{"head_dim": 32, "bias": "none", "parallel_block": false, "init_std_down": 0.00341, "decay_fraction": 0.559, "decay_shape": "linear", "final_lr_fraction": 0.0, "batch_tokens": 65536, "max_seq_len": 1024}
Each number is 128 + 32 x the weight over its row's rms, rounded and kept within 0 to 255. Layers, rows and columns count from 0. Numbers have three digits each. The size before them is the row's rms in percent of the matrix's.

# up: layer 6 MLP up, 1536x192, rms 0.0925, rows 728-856, columns 96-143
# down: layer 6 MLP down (transposed), 1536x192, rms 0.0824, rows 728-855, columns 96-143
up728 116:107137131101154086125117108126077125200103157111131156137117093232109109091111097163178151140102127100186125166124119183110159108106163142101112
down728 110:102088125151152094160157071093122180130178114102102144145100112131099142096139096077132144100118176179175127080160143124129168187137142178073141
up729 114:121161096146187144094121092098100085163160161170144125135147183168144102137230117126213110092163113141093102175124186062096143108118084163166083
down729 119:132127104167115141181118152183106119172158102204133114079110126078107139162082129116091143153145140093162122108115096115080141072137118098161134
up730 105:105136122098152108126149168125108146107144096119149140194100099146149126159097088172156101097134144115192091145186142122103163076102091166178074
down730 102:137087125189136174123128120139189145151133121113128109096112096100082106177148151173163082112143159163071133129182094172129103129179172106073186
up731 109:076117162126143133114160164122105127135190112136135169126118142125120171091158107169100138101089170143124173179144099120140119140082079095104128
down731 118:107141128119122134184153128061109135146106114085099135156084109103154179170102044126164113153061191159109171128130103165099149079113106122188112
up732 093:107172172132124141100068103092156108167153170152195127142115129101119086116114097118117127164129106139127157095156087123123075081131158190164124
down732 090:139211108080095108129136142146112150070106146140113121121156066166157157101146170110155140130145201088123099139104109147125150128105122121125084
up733 115:107111146049104129132086146148064140107129125154168105113103111166146122123127114176045120146157095105164127134106107116126107121066104145153157
down733 113:123152156158154087127125096119116147124124145130151183089130165176133056173138141130117132075095132080088195077159118183126123155099141122093165
up734 068:143128144135096157120121144065119112179183121114140118162110094168126207141134061181147145175098101097208148203127166142135138133115135113127140
down734 102:127128156137117144112117139095103108138172152117118135139093091164117187133156000163116124195127092122189149180140166164133133140114119126163111
up735 104:143157130130174132129097129149103151184123209160171122124124154140134139147138132091118149059151137171091131184158132157101114057102118168144112
down735 100:176144139149142065136139178126131141077123133083130097142156143148112159103119206116184125155148140139121120112158169163104123155127161113090132
up736 091:120109167183168108091165132142061185170136168134148213109115166119097108105114115116080137096169132140109131123151123104191166093153054125135090
down736 082:121094060078081152132119122162246093170153124174161092131157078118130144121166098143154177140114145111126132109181079155138087131108177096129130
up737 093:194166136136150100132125162132108068123134130088114152112149157131151079134170079115063120163107160095105160117119143123174105153151126111111136
down737 109:079096130123129152152132078105151152140162112149166129121105134138089152120076222166224164090145095151130110167122111094110154116132090118173108
up738 105:056134158097203122187108118065149157111095131098145111136141148194109143076215100130153127153177131147159139115150170145124180115143158124099117
down738 099:147093111076144081096101142159136137119136113147133089104108089092159145180113157187090151162138103169116166139122110140153087116084131129095125
up739 113:158098155142179134121157128108157085161134143140193166188189078180138122128162100161142135084090153140110146121187111071159121091114139105185102
down739 123:112124107095141108096093185143167140152081107107096111164178092108118120121154090124108106145107093163211166147167091127103129098079116109138140
up740 100:166164157096067112118018146145124102154169104130150130086124164125171168153153117147101102088153135144126148146171146180143172103100143158114141
down740 091:119126085071105122106119113121164156105119101124079175166213137116113122113098106140113094121155143117111153059073140119105120059090107105161100
up741 105:134117135137149116150090098116124054105144125139173141106186148094106101135188125148127183118124123132155083153079151032159179060118089160135105
down741 099:144150197197107136080084138138130215157148135184070094120115151183167147115102084075130182066131139083106135134101096143141146133142100169140094
up742 102:096164117114142129122128099094147133081147129156149111145102109167126083096206082154175139075137091161131117189111169075138183119071095164122110
down742 115:122162098144094148115124125074108094201122111182151153121110164177116150135134048162157099117144087086100090168099106146064139153118103149159146
up743 114:122100129151155161129095171142170131123111159187165173132112132159158218138165101149211194071118124146149139187167150101116215138117067139072102
down743 112:157147154192139093083092136135176121147170057150114129161108156137097151195074112088084193118119104107106130163114077167103062073129142125145124
up744 105:139143086138084113135101106097097115142142172132148194078174081160156125137138111155106169091146131172199143144214140124060083114107170205151144
down744 095:094137107127122163144169138116113150143087177147110072161115159166119234093165089168072145184094125152127142134169124137110133114173177140124096
up745 093:132086143105097117092128051058136153180153156131174168125152101118116118135108121136137168136133170152177141155118103096131146100098097189141116
down745 089:140097122127182142131124158189172126091155151149166111174100156083148142097131167061090094109106083157157118091162098094094082093113112143131159
up746 079:137098098093114079163127082090114133139154117106148166153114145155129167127131091210138184143099150160061173153135158163118096146134123162159038
down746 092:134122101146119141151123110100094149110121108092119099119107139146139113106100000185136151158146131129082154173095192128157111111145117137143041
up747 069:129116096111120146107121126115175107113196161113146163191128102146192119123189047137106174105135108157162123204131127163149157154182128143147085
down747 090:118130129115154125087153117115100113141156126106150111141144107143137166107183000172108167078151110151217121177116148135159124135137126126099122
up748 075:146112100096094100137115123104102146129147124188150140117152107143161161109116073183076150133116113093108145179195126134144108091150119151134125
down748 087:143145134075111129129127151098145149121150142140161114104107113171148178132147000184137143108116124144119153171187106161166132107137162160162111
up749 096:098196146160149149170210113120122116101090124101107147168093165148213123111144067141159127157091084118129041206116080086139157092153081068168113
down749 100:133106134124125061025142162162074059157179122137191122124160168127085106194164118125088097161174160148104116085104144133065107116129158209120135
up750 105:155121143142134139118083061104145122219103119151128072197086174162126120120160105147122189140161087102124090147147142086110148058125095137096074
down750 098:099120194147115104120143196119088141114093177138143123118103113108161122158121082166112169085137110116135147073104121155157149139123119125138103
up751 095:141107150078102122126109067172098132150157145165179116074091125145131187151143117080110118092170139179109105108153149159121103130180155084182075
down751 094:090151138114150134076116146059119048187147094111094123196142103126154087101157112141135073150072095144185149148149095060130192108078106165148154
up752 101:179074128125150211110151119107131141225140120146129108133159154152191164150157090137203124112126129139081139158176129132099134134138057175072051
down752 088:102156116132159106167085129131089103097096138094142189169125101124058180063168224150081080083117078164123061071098122091127184119070163144067110
up753 099:099097083153067144104124152158112158141139134113106102096122159133145140152180100154122132135138066169183109155155126155073145118148130170105168
down753 103:144147136156097122101157116105138147147130158124081128155164128172105070134075053117152108089121140055127188095131186073181083127103131104085106
up754 108:140093106119124121121120159113129183092120182127168197116132065099123136112101082102144221085142115191165173147174088130137137096109066201095062
down754 094:093126072062153157128115121135163112078096116097149142101120187123098094092159103151119076093149157190119097153151152112096098117130133114097136
up755 097:084155080133127129064060103146159057157160172159115159091109005138131135097119077145193104145132068140140174139148147121107141142120115151126095
down755 082:150163130118133169120139075123134123109159068145126081169101194095155101162117062126095129111121086123098103164152093063171104176158133095141155
up756 105:128053123102144139114170026122154155167147122161141120125138192160163108090168108157138123132149135140182144152082141047141190131079119101142099
down756 089:085182074142142140160090149099101201115142164047138057129155082100096112141146068079122155094133141147157068121234121179117149089172119137129090
up757 092:126162159133161106148086168175116161146144148147114132155052158109134170133142107158178158167110134078177159177151122159094134087105127171078115
down757 084:144107072142135143145203121130083075115146201121112121137201135114089076148117086155067086103120078213152133100119148119156121118202114063171149
up758 118:122128147092127141077117113115088101185169135129135173158161128167140118125152090150156141115153092124109154154131158092149179194138109107178108
down758 142:104063128129105163082133180132102136143204189126164120060169110076092146104111100134109110138148170119166122140159118137120145112106137129180125
up759 105:136084144073141152112177120131108076177119119148099094204130130117166111090125079126126064144104155169184129162069111174104102127130112096149109
down759 095:187082080089091088127125096076151105115101139190190134107203146178073112197089154109178063168109085153131135122149096136150159115081176104159181
up760 118:139127211100135148094105107121122069167130179122157118126135124142138091087160118139099190094157164121084084134093124105147159083083095138091128
down760 119:098139151173165130146154134107110108143125140145180109103087146148198133154182097078137134084143176128137145141096132141066124106154080104184098
up761 102:130151114082154190179138158073102139089142149146140128126059169104152175182161103131126101111104145083117182164149139119157058110091064115092081
down761 104:113163175171090153137120148107120128153155116128083179160047150140084151122170038166112133144120169100139189182113121150207106102160090090149130
up762 090:159125115072094114119151143150132141157119145096143092156218140154179068067133120187147129108075079107145107118113203088153124144178142141162169
down762 083:073140169154064114129138138108171126147154141167143128138067158117118128186088058076149146170085089106076135119185046138121098081154103115153086
up763 104:139105192109161119130145026099106165168140141105127162133170100128186096110136116084115148096114165132114136125154117114136129082147160171185106
down763 103:161158204148116146111127169099157143122168121147082098071081089083103114153103161167097171121125110244120175080173117118162093157109119108141137
up764 103:125139154118101043147176101165161115119146103166114175095134117182144091107157124122171118086125117167094101128160114143121132126124142174199133
down764 101:139149152147116125138154133145148152098122159112113116089147129168135135111156199130156116141071143138093091103145190154152059159167083105141139
up765 098:181166122142126164108165137046123104148151142144111117086127130145104131104155116102137127123123089202125178192144201141147109100096111147111093
down765 093:091115168152179132111089143151128131186169139139142151173121135107151147063105126168104112140137100063135081156092056111090130158157100116177146
up766 105:102094095115132105086160108054102147162115212094107116121100105124177125154128086140124103138135096121171097143164098123163171147177124140157105
down766 094:124098163105133168136125128197198067098110105190149099114133153180124124145137159169136160095157146182168170116132152073144134143083142072044179
up767 102:112144102142116155112102134139075120059183145162127162185143061129118094125143098122166108128083100142164091142121103078153150140148107094136145
down767 099:073116162073148123090101103116136097135119173116147089108107090101152110118144090135158115121154159126094171150123099164114110152175127120179095
up768 101:137150125165187088141173120135098144086141116154100162171106127152138175094162076106192076043144080164136084165152193121159137115168099078146085
down768 098:109113179140118146106135084097133174154102144094135131161239138148180150099115110132142149163150208133118131144130143128110099182084138142148099
up769 098:051111115088176108138137186155085112148150174116177150071095113149118147110120125139075208143144106140114155153132124056071149162091099173090125
down769 092:130170148157136168144110059139158213123107137128065136141136138127091096087138096106164160115135170086158137101182142175113148113167172057153178
up770 077:136110125143148166142137129115148105134168083145155128180115139107117122099192067148163117168120083140123174172144208104129099161101070137232133
down770 100:129121161148099129094120101130149114136186112126127136145103123194127119090211000126156092170110102152136116182122178115137141165130091145149105
up771 109:085098156132123147070183082097128193107187158156141141109141122105132126105109092126088170107088123158167155135100129072179185113084165132139155
down771 110:149210139135113097126135113087083134128158132123098139173133147138049182064124102126174116140149194123172165111170147130111102156152085107142122
up772 104:138088143093115139147164124165029101064224106135197142146088122132192111155109120134090116093121169130132125149134138116155167146013112097084133
down772 104:135076100100096182150100066148123177133104106127080151088098112106092129064155119138083164170146127171152102145150172099131074062201150123119156
up773 070:146119167135089144113120165110136145139125110089151131124117132153161087052191071161159132099110104177171101183148150131094186080153133098171130
down773 100:149143171142105142111113153054115081126171130125157143146117111160162121082176000178108117127082108164153120183123138126152178091132152101141113
up774 098:085153091068116207049172088158113186176104102174110097118082155121134152132137099151076096146067086154202151172156125143152080104144067088158088
down774 086:146116188162149119161126171095096131066127148087128153143166128130104091138120117146154151129202158065136131123126130103167169100088158172098120
up775 105:090111092112127157123170153159144130160116183128168177180142096135159168070175090173186135098098092149157124127111149087180129097150069132103086
down775 118:143119081163099042115160137133093073164072115122108152151109162118137136085112109165104113114110147131138137164121116158105168106118151139100147
up776 095:052138177051150094176148138114061127130127121183158186101096128147130138169130107141145065118139115089110160121134106123118132129083056143094117
down776 087:143098093134143213090153131102184119193148123141152076092169059120123130153141183096170152137143138139109088185121140118121145125164156124142132
up777 107:187096179100121123120087090097038167110195184137144155155097135120166103137169110170088068126142134137103110139113108109154162149104123098094158
down777 097:153127156107141083087166170137141164190076150088142111113160115158121119156120142131157161101115180077112100162131146098076133098191141160176107
up778 105:065097160163152111135134128100099178209107136140177145154126175125171106103100093105107168107103056162096140127135120106111139129169137134122093
down778 103:132112165101075125095083113165165180123161123158155075125128157113133180118162087078113108137099152082176143175077128152088084079234182174173144
up779 077:108137157127159166123073126103138115147178153168146111096125094118146130060167105153140159149109110142138160151181182130100191100103085182123132
down779 089:121120182129122124126093098132132100142160145173160111122122119164141149064166000150132173112096121150152117170161190144132158078118141135149090
up780 089:108077204087130165139124079107098131145116162111160166195114108168066127111112086095111065128102131143126077122120088137125187118130126123173152
down780 091:151111105182132134107144174141077162156109128137137100105071143114168175170097086119145166096141095083159113133101120092124065107137176127136134
up781 103:084149125120119110172090112043072160089163147148127117146183125136179088153160116109126122117132088118123128113157138148100174091140101140113125
down781 102:124205091159085110137122157094090134139111118112187141112180157160161103159178089155165077038106084124119164166153122180149147106128089154120195
up782 110:085149183112150128135167139103128139133163130126102104136091098184124182079122135168184134107102129187117190178143123034161111095120091106115119
down782 101:111136174116186132100159126082154083153137220146065157133115102123107111113124115152141122107115169201167149104147061151107066117129082086136176
up783 109:094132134081159155155082121086126139184139128141173156132168028139098112158136117187121163126057142153155118115148160114137131148140135158140083
down783 129:138158197095125127137163128129123104138124147140153172124138146093119186143101150087124158068106125179131126088149137165137156161173124103172071
up784 096:102098153062102056157150105177098123088126197157085179103086131162157181045152097140100150115184139098148136180127108119148096107168064070111098
down784 093:137100098169151182077189056092151133137088133116096131144134111125115162133089136102164148121056158178133129112148163134101049112147174123153125
up785 102:161111175104110136126163138083075128145126154129092124206092126120131171099125075104115152157039070123118118160153121110117181145169084100172100
down785 102:134134087144194128061059231167120178115169135113106118118146116126155113134138087134129131118151148172110179122102096066094159166139151084159167
up786 094:116123155063122073150112136107125151172146166132121137082110148130191195124148094115110148083051143125144140161169139094059205129103169207141066
down786 087:138130171114127101121130140144113135155116128113118171122123125122142160142140000123101153092112102080134152124137118128144175126091160120081082
up787 100:136138132154166175102135095107141117104140185149153136147162101083167136101141119208127118083135129115122119161185162063152173104123096126129108
down787 110:136192114124153174141158092096126071119153134106142115120181140143098149057138085182090178102111077182178155168174100101129119096133155076136112
up788 105:119111138089110112134148115091121128136192133113105117085125140133176172100121120182151138052150090126231147182179098130158139061123101054164082
down788 091:126093113143090105129077149140172136082113132071102149133097142140088117097110071194135151117121162169156081120136156112176091118159103126163189
up789 105:146163133118134113135204105059165110113158140130117124147130157098208155113190095093117180121153112145139122130184074171133187143140139171093104
down789 098:167116110063130072110153140163144163122169135083111155164093148104110091163105111187092115144135153185129169097159127155183079146127089148143071
up790 110:065110127146121097139107143150134097127106175147172160176108062198134152136132110153166085106090135188136058146114142129138151109061125115145055
down790 116:096150165142165129149106161119089117155190129138152140148058151061116065151152022115113134096146160107112124093152053116087130131145155140109098
up791 097:112137168097123151166119139171136166097175185120150117123092143155146195087121102118163100160103086174154107136149158100145145100121091124132091
down791 092:163135137102107129112154115154138102116082059143093156157159141112167103122141096150087131131187192144166130117111139141134145109161211154109135
up792 074:113210128097121161125074135097082086155147129132115132145113136186166139064129091167165143140129158156104151200110161106106092117155112085168094
down792 092:158154133075107136127117137137111121148153144149113133118117124196143132088133000175132126103128109151126141211085185142125110109122148118157080
up793 096:152130136094177142065173132052172099151123144110170104096175145144151188111138105120156152091099126159124108159147124128131200134180091136173099
down793 099:127120093155118168192114113210111132093168133139089115179072134134148060146193162140077151099160101097156139148161144087080085092097169107098140
up794 099:139100144106112192091147062149167068119172159112132104142088161129121160121137113221106112132085078108146129152109103180136091108087163102118122
down794 084:060172081173127129153116150141126131072122122108105085117141172146133165199126086140146115179100134180121132096196170130179164172115167115092131
up795 105:186147145136107143127182142182110085147191150164139146087077082149196135152113104110131152119126116155127136162166079103146186136127092148142082
down795 104:104089117150092129123130069132146100156133166135147116141127135115109126082125178147098097122125139104098150133079159128140116116117121138070112
up796 083:136144162116095140120100115108087117179167097160142137153147168172115090084185119199105146064085134139170095191195139088136201123108125102130159
down796 090:111120149098099156100096117126119088193147121141195103132143132150122137045212014181115153112088148143162112197136146084130176120090112122116126
up797 094:093170097114134109157116133158124137107109126187112144136174150164163141142141117133127120129136160164197104155136138110094134121153156144078136
down797 082:129080039154114161121106114103119111102155135090088132102158142110128104123105072123096126144131151144138162113159136144206101131098153185131164
up798 101:146115154147141099122158127133111146115134185119138143130131119150124100077152110120119126117147089136124132170103166133103117075130137121112113
down798 091:131136139112115121107116139081124110204173143137174135130134111065116146119187077131127074121116215154079109088125081129158136149167150156114061
up799 103:112080193142133178104141137087113121117177138185176158138103094133143107116151085163154142090097122148156160154064138115130170120095068109122120
down799 091:143089149164042177127128079142133163111066114128071169101135112168109159101161104082083227157170102113119103111184089143096077181136194136133129
up800 102:143159093147142085104106135123123101109242081147133124194154145156139115110114114145123159129153104139144132120096114103116189141109094167164163
down800 094:099148124146091126184101098128161074100119120090094090160119129116087109100103117113098159098182101133057123138172115165154162109118112177179157
up801 069:134107130127129176144126126077167087141155164138168134111103105140142148154130011152074168146174109103097157140117167099159093144105112083145133
down801 106:153138162142176194116135165074122097113127131102112096128127116135117118157119000173107161148160118128129121166097165112140078135120156111152105
up802 104:091157134075115200123074108143085140119118188150187146123124193138178115107145115121171163050128114148145137154122091101069192159126097074124160
down802 090:110098153133120125175130087117114115099118099108199155090082126154038112066200079203106144101143120146135088092142159188140182126168085093144154
up803 095:144100121068097210074142118226120150133133182178131118134087139106163143112111108163076133119137111085097078193140090148087150106147107076100130
down803 083:129128114196171107160110119098125107066151068145173181104136063135049068089145113167109111110100100170128162080126207081168122162128152141153191
up804 095:144164164127132112134136128014135070181159145177136115123190132196150147126155128099058150134078119172123148160120137139095162119100073164118116
down804 113:115049092119136133110103108237134193066129141105125121134022124098123107115117182143181160120157107077177102085110097119148139101168171094144144
up805 114:110106071150139120135125158101157090169136100136182238141119081135146097152120082100131231134078140187151158136161126067118117089130087160137137
down805 116:107079119127115109124169077089095143130121163119150154141100097064171189132107174060155104107070123176182132120098092139051092097111150113123111
up806 116:119136168116115117122152084142115158216103139176132130200139128164186144099148095150158143145129113145143098148171163066136190132163042082181087
down806 124:105119150131155143201112176084129153132145112093097148134180136073130143113120122136155060151149147098165144159059141067091214072101084134137104
up807 097:117211126142079130149050133191072096144157192148149116119105073129190143112117131133133112114100088169139102113169161099149113129109148092145158
down807 088:154132108156099129157164090093165112092095113148149134157115146169123115143084042121168184200124109110168102143126153124147120131176130120117036
up808 107:166170174132127092148097094141130086140103125151098219114192099145139124081168107148109152133127156134135153143116107105090125144100124086092087
down808 109:171166160179129164116116149144162146120134119176113133080191134122141149158076145121117157114160080129095156127159092101180184161063070108106157
up809 093:088100193100117166134068119109141131166104142131126176144169164131156156093141071114126162076128117116183129156117151130153152113081158083155071
down809 112:144116129128139119189088125180092105170155097113084132124116097119148084130158044095113140111091095184163117104082164098151089113135191079102097
up810 105:080150133145108113118102130145107137109170098103107111157142119145201108119123110096117170128100090157125140137178127133094117125114143180154111
down810 096:110135172115115149142158132162162142079193103117082093129099075059173150183099132140146160145090208149086133172143120134152190157109166087158109
up811 109:128163159098087159151109063161111113097169133136171120164127165154094089097215122116102166115147141168149093119140188047094175081049120145130088
down811 106:122084157149092145166092138164124140154140126139079125158122173106089131144131069109170128152104181098129189146162112147219163114118142103140141
up812 090:106077141105138135104176097092089064092156163087122130119130116093108201116124110155158175153096121130101131116085158161159131085099120186129093
down812 085:187172125136125112123142166178143148174082119165145152173161118156179092116130084151078085084166147092156175159167097107084154168176114058182109
up813 092:135109130144080161097109090130101118095090182160138135063148100105143110123126113139122113113134164189116171148150096107053106107087093184080167
down813 095:082172138129171076160130150122146129152143074112138121202114156133134106134152091164117174132147131094165089118095090116198144161140120069195108
up814 064:159089111113111113167168134137147113128110120162188150152162126145126143146157095173141158144152143194159136132155150117089141094139071130143088
down814 084:138142138126133137115128127083104123141125138160166164151146135147108131129164000151110183131101131185148128155162151079143147109134079122139114
up815 110:184104131142138164164153072156142118117115131177146151184148128215138164107149133130116133090132143182171061130136168100100133098113138127090021
down815 093:094131150079145130114138104105147132155100207111122139115147139140080100112137114123138126146151089087124173114103182201061125150070182178141105
up816 102:149104129119121125144137091128155155187189119109140136117191117162174111082148123114126128112102134112167080168109159139113097101179132180082120
down816 090:167100158125108096108116097185160130145167170120104121091101148090080165175138138103100139148123148152183164076178076102143103140131154200095109
up817 096:142129148127102179144111122148143156136127195137175120143177135129149169136122138142132180123075104191121114125128163096071175093093110120104123
down817 089:159129092146153107144130100108122046118127129066181181147086128119166143122192053134127139137169161087107171083191212159128105152123163133136173
up818 102:118126158101161144150119138117099111070110116181153175137119168093163180125177096206098183178152089132171103128170108119144123078097095136096156
down818 093:136104120092117134160121062109170183105099095115140108155174117111144126183052155102142124106104165153111189177102116160169178156101093094124027
up819 071:102089091102148122136111122157091129163192169118140182155108077111129079135132078117163123126095157175134071131155193152089207135127098152152126
down819 085:106131125128126143111124105160083131159179157153117170142095086127123104139138000148097145121067114144141079131165142125139129171163085125162103
up820 111:074122189055100144120136090098141094170137148160161163190088170124171096109146111102088171168088095079101123192132090133134093129111107078126117
down820 113:202070183129129147183104158198118129149125157176152174126104162110152093170070127088107124118107110109155078096228125138085161084126123115120153
up821 094:172148150093189088088093111152039105138119133152135140143092081160139088123128138152094089064145069114076121176164102172071099151111142094082119
down821 088:086108086092122126082163111087127168152196192132179175131136179171157161191118113174198149170129135175100069130147141128115111162154123115130135
up822 106:086167145056130146137170117145144142082136114119149211140125076193112100098154119133159135141152091112117063157110122116156154124153124133129057
down822 106:179110149096122129084136108168154133179162107099150135162098114120139093197175144101151071087156097111147098106139095087097061122123194159124131
up823 070:189141140063110116126147085143104158141144162111179140134091108113145138108159099154123158123131121124155100163145192193125140120114046120072121
down823 087:169157155073141127107177128121087118150153158132137146157107087122154136111165000160114166137136114111157113139149151173163138139115093101103069
up824 105:124076118079094200132180174114089171111155181106136116090110158123179174125132098147079169089130122164159147148158116179154102079173136072120105
down824 089:155126164167109147133094074174120135143167130125118123186118146135050158140108105097206138131172153111087095085133100137141148104091146204111123
up825 073:106151160072144138126122144116084151161184221107120150140079095154113095138109094156108157135064098118139145151131149163085081159080094116176173
down825 080:131167156066114143129162144123092131125178196134099123138062097189119165101123000142102106148123113138175117153092189198126088156100146111119165
up826 099:152097142086104141103152083085128089116172169161148145120169148186110148142109114117101127151065054205181161172152123140066110090098122203110108
down826 088:104148120167169086148111217179109119111117107138110142093099093119160152159194072140165080074132125096120095064174130093151173141115150121109156
up827 100:081123156156117196053136155110114140123137135147172114145094138128167061121102091091136142116153074142156141131123130090153145104089087071126115
down827 102:105101121068139136166088121106112146151116163111158120064118105109100135177107065178145152246112140136167090143118153139096113104126093100133169
up828 112:125139197113125152123173129131112143148116172183153166147176149125188170115175088158162109171116153144178087118122063045152167131121093101134096
down828 115:137128152108128093124095141150072155156144152184148087159161121088144118105123123118145112158157140047074185068146147089169137158127102092135155
up829 104:095116158050068058180120109072122140160108108120196145143171121214122084113206115158107114109107157128128089125152107141148115036134134106149121
down829 108:130141089068119169128127121114081186114126129147067097107114118158110116154104130098194118133130161132154106158149156129145066115147162180121121
up830 108:104109115068091138157182207083053149121095147144174121136109096175155165122115100090101121117137120180141134177126145055162134089139127124060164
down830 101:111111104158141160198102138108146168122156128124149119092123169064143168135169077136116198099132153085083090090101174150154089064169201120095080
up831 093:163074159105144093159099144100120111120165134159125172143066136122085152168176126169175154143113104148168126178221148118154090114068102156092083
down831 082:131107068120118111101160154151145136105103162147120105122167143142155135156131074110112109120144134081173138058094145130065142148120194129174143
up832 111:104102116154116130112185119078103143138138166131148110181178106155171104104208100137176115133119132087104067207076202068134164128101128144098085
down832 138:084115125135173138178076173129119113136160144108126126134140114112146117154111112155170178170197134150140115089147171041149102125132148117123120
up833 104:140129084079139168117078138160102091127111102155167135143141139133129152080172111194150080031149118154165125171132121128155157142128142148151121
down833 108:167115114223169174143172112096034152127122150129089174143153179092117171144107077121165115158103112080186178186159144083183107141181092105111101
up834 095:097050136079183163107080143116054153102162134124151164156142111152126110108119123139114168054125159120137133165132103052138092088086157138121130
down834 095:122199126124095124104122100146180066151109191140094177128125124124124123115166169168130094174130076104140087150106163165161115105114101121136097
up835 097:084153176063149128106148103152100185136171099083099122110110099104126200118182099113155185162133129146144210134136147086122137115130087137121095
down835 091:172135175138073124111156105102110120106139199161147124084164127205090098138084166168094117144136144135110145110137136168155102107167170178180053
up836 114:044167149119124139074073161160102113195155145113167153174131164143130102089087119137191102088119095146154047143205132124178119110151149105158150
down836 108:146119143128096121150112098084146146121101181126124048137138158105143132109125156129037150175156123166134136163117108139100136123148168195119105
up837 117:146152130108121147169123158081131079179130178193209153173150078129132154131184097171130110148043149122148040103136089124144154139106163153105088
down837 128:185116155198171124104174113113148108159074105172092127145123099124128164070121126089130143125133131120140170131127082133132121123117118053148107
up838 100:148115115149156139077112139135097161154129155163119136149118147073200184143151102175083126104100124114145137119189147150152116118147131145116111
down838 094:167137151174106080157140112083182142099132113102129129114086089107142084102120130160146117187142169124145125081166186112153115134172084129129122
up839 077:126078088144163115147131132078156089106177169210176154192116069119089096108167086168126113146113092168102116127152142137140156083082130166164098
down839 087:118087115143124105149116121108106125130161175163161155144144098147085147117173000162117162118105096179107099143167161149132165092113133136136122
up840 096:135153124168131126103114156153125158157133110119112114139141149125162154106156129223137162054192087142147108166190127142098162113101134079144103
down840 087:144139109119163151155157069108115113175053149176107124100097109145133112136138144056119109157050159140142145166126088142133120065121153139074114
up841 111:115120146123117120137131141079025082168115116198100185077068082128141151171164085153122129172117129178144175108142140089128164101144028130172109
down841 108:137150124098092114095076114037163115138102100131165131133105150158105112147114148096154138122079119109134128152106127154111146155085169081104145
up842 099:145126131112111127154169110155150116106172088088179082144146140130207139078143129098105146165166088131169121129113111066151138113148140103152130
down842 094:152133117098101174110144122095165176151135167144123068105156176149150138085125076153132154161076106153115154176118171204179160159068098198138105
up843 093:090199198099166154113142125162097193118135109120132177181183138087165101085131103170101147079139138104132079130128078113193170086107137103156087
down843 082:204139105188136120165137140111111097151144167128065114146150103159079141145164144115135094144119144143132086129164121175134121169127168139120178
up844 111:115161136095116129145107126162055142119148216149218163201130124138141124120119117138144112113050098150156058170124101128151104049056178185111121
down844 112:109071125123156127138146156078162101155125084128163130162099120124084132121135163177126099193110157192121131099076136178154131159053109175113161
up845 097:134083151132106134112160155145142112089170126101135174097126115121113135085128072213158161098144162074170068180107121112143161129153111105157140
down845 120:146117109109157114134096101099140127072141108084159127127157108145135161146150000183134148102101129054129111198136119134133200121120109138101154
up846 105:163152109067107067154092070126111124144128106168162177098113107168158162138157136100096164133120113089123101111139198068101103151130058163120129
down846 093:127156161176096109153102156127124069091092137087147158171122104148131104160125074100097114101127167140153098107130057161168165128111050145161082
up847 096:161115068084164121121112137093126143108130118122118124157129161105163180097203127131113120118134165096103113136137175111195085086092154159095091
down847 085:124121230106111138145164109170129117122154130118175149067075070141087121118090127135154160117079150144172139124124126132063130167127106109151155
up848 107:104093132068081124147140081101133140144113147099145158185125116180118162079158107125117085093158120101178131091106180107153132118164103126167088
down848 104:134095147115197192132047170141200099139119120124107107175164103126100128135095153087088144051166132197114109113167121107133197052139145095122142
up849 098:126103158059127101154149130104132162166129136072157147124140076157134099117131084137128169183100166106150132128142115091143115060102059170146064
down849 087:130182113149126164093161067163140147082080131178177141113171159109137085099131136108125064149138107152077113123155184155123110151195119148071137
up850 105:117191135128180185145165173170091098119154202144138099123136077144137209127113097144175083120080106137201139139154142159100161125095081118126028
down850 100:172120136199144153117167129170173132082130146089083118135129161154156181092073058128107175119142114167215090159112144135112107128132100135149195
up851 113:147142089102091105130139116178157120143173101111192080129146130160134088046140132120114174098128108183114150102194124097116101066101113120131096
down851 109:146177075150118158136140123110102095153134123099129081060132181201125154077104087148113161154144171171108101107150120171108099141080179086156092
up852 112:134097131121119189111179109110161074060147166150127087130155131145130156099147095161152147050132129161128080167104144092146180110081135117141063
down852 115:133126185125128189161143061150070106108158154122200143045103138160093181148090051104108127115153138125103121119096158084168143146138116079150089
up853 103:078176179120165105137124132161157141101120119201115163138097140126145114155121093149155151103152030155108120145193119097134135121088055148106094
down853 114:141153102133068147166153127133127133140083166109097132093142127086088111114115006138119093131133150093162177164189069191151124179146135107133140
up854 100:151156140124112120134167157124133123135163141142130135153139153135120122124141125102138123119104134175118129132121119109161158126132057178094067
down854 097:103112082084126123160119121108177180131047094134148196082174156145094147134191058123145132180154089139133166122085209144154124110126144172077137
up855 095:059115165101122089153114132054084130130147114117130175122140110165120150133154117175153132098115108134120164127119116113105122138122124178109159
down855 088:147149092162131164094147082181191138109109117123167099129144147093106107089109132132116148114167111107163099118162170101103104129142151104169058
up856 099:091088061084164144154149155115074110126123132164140175082168077109166158127112102172102159141105112170125129196140171153114101113067065149115093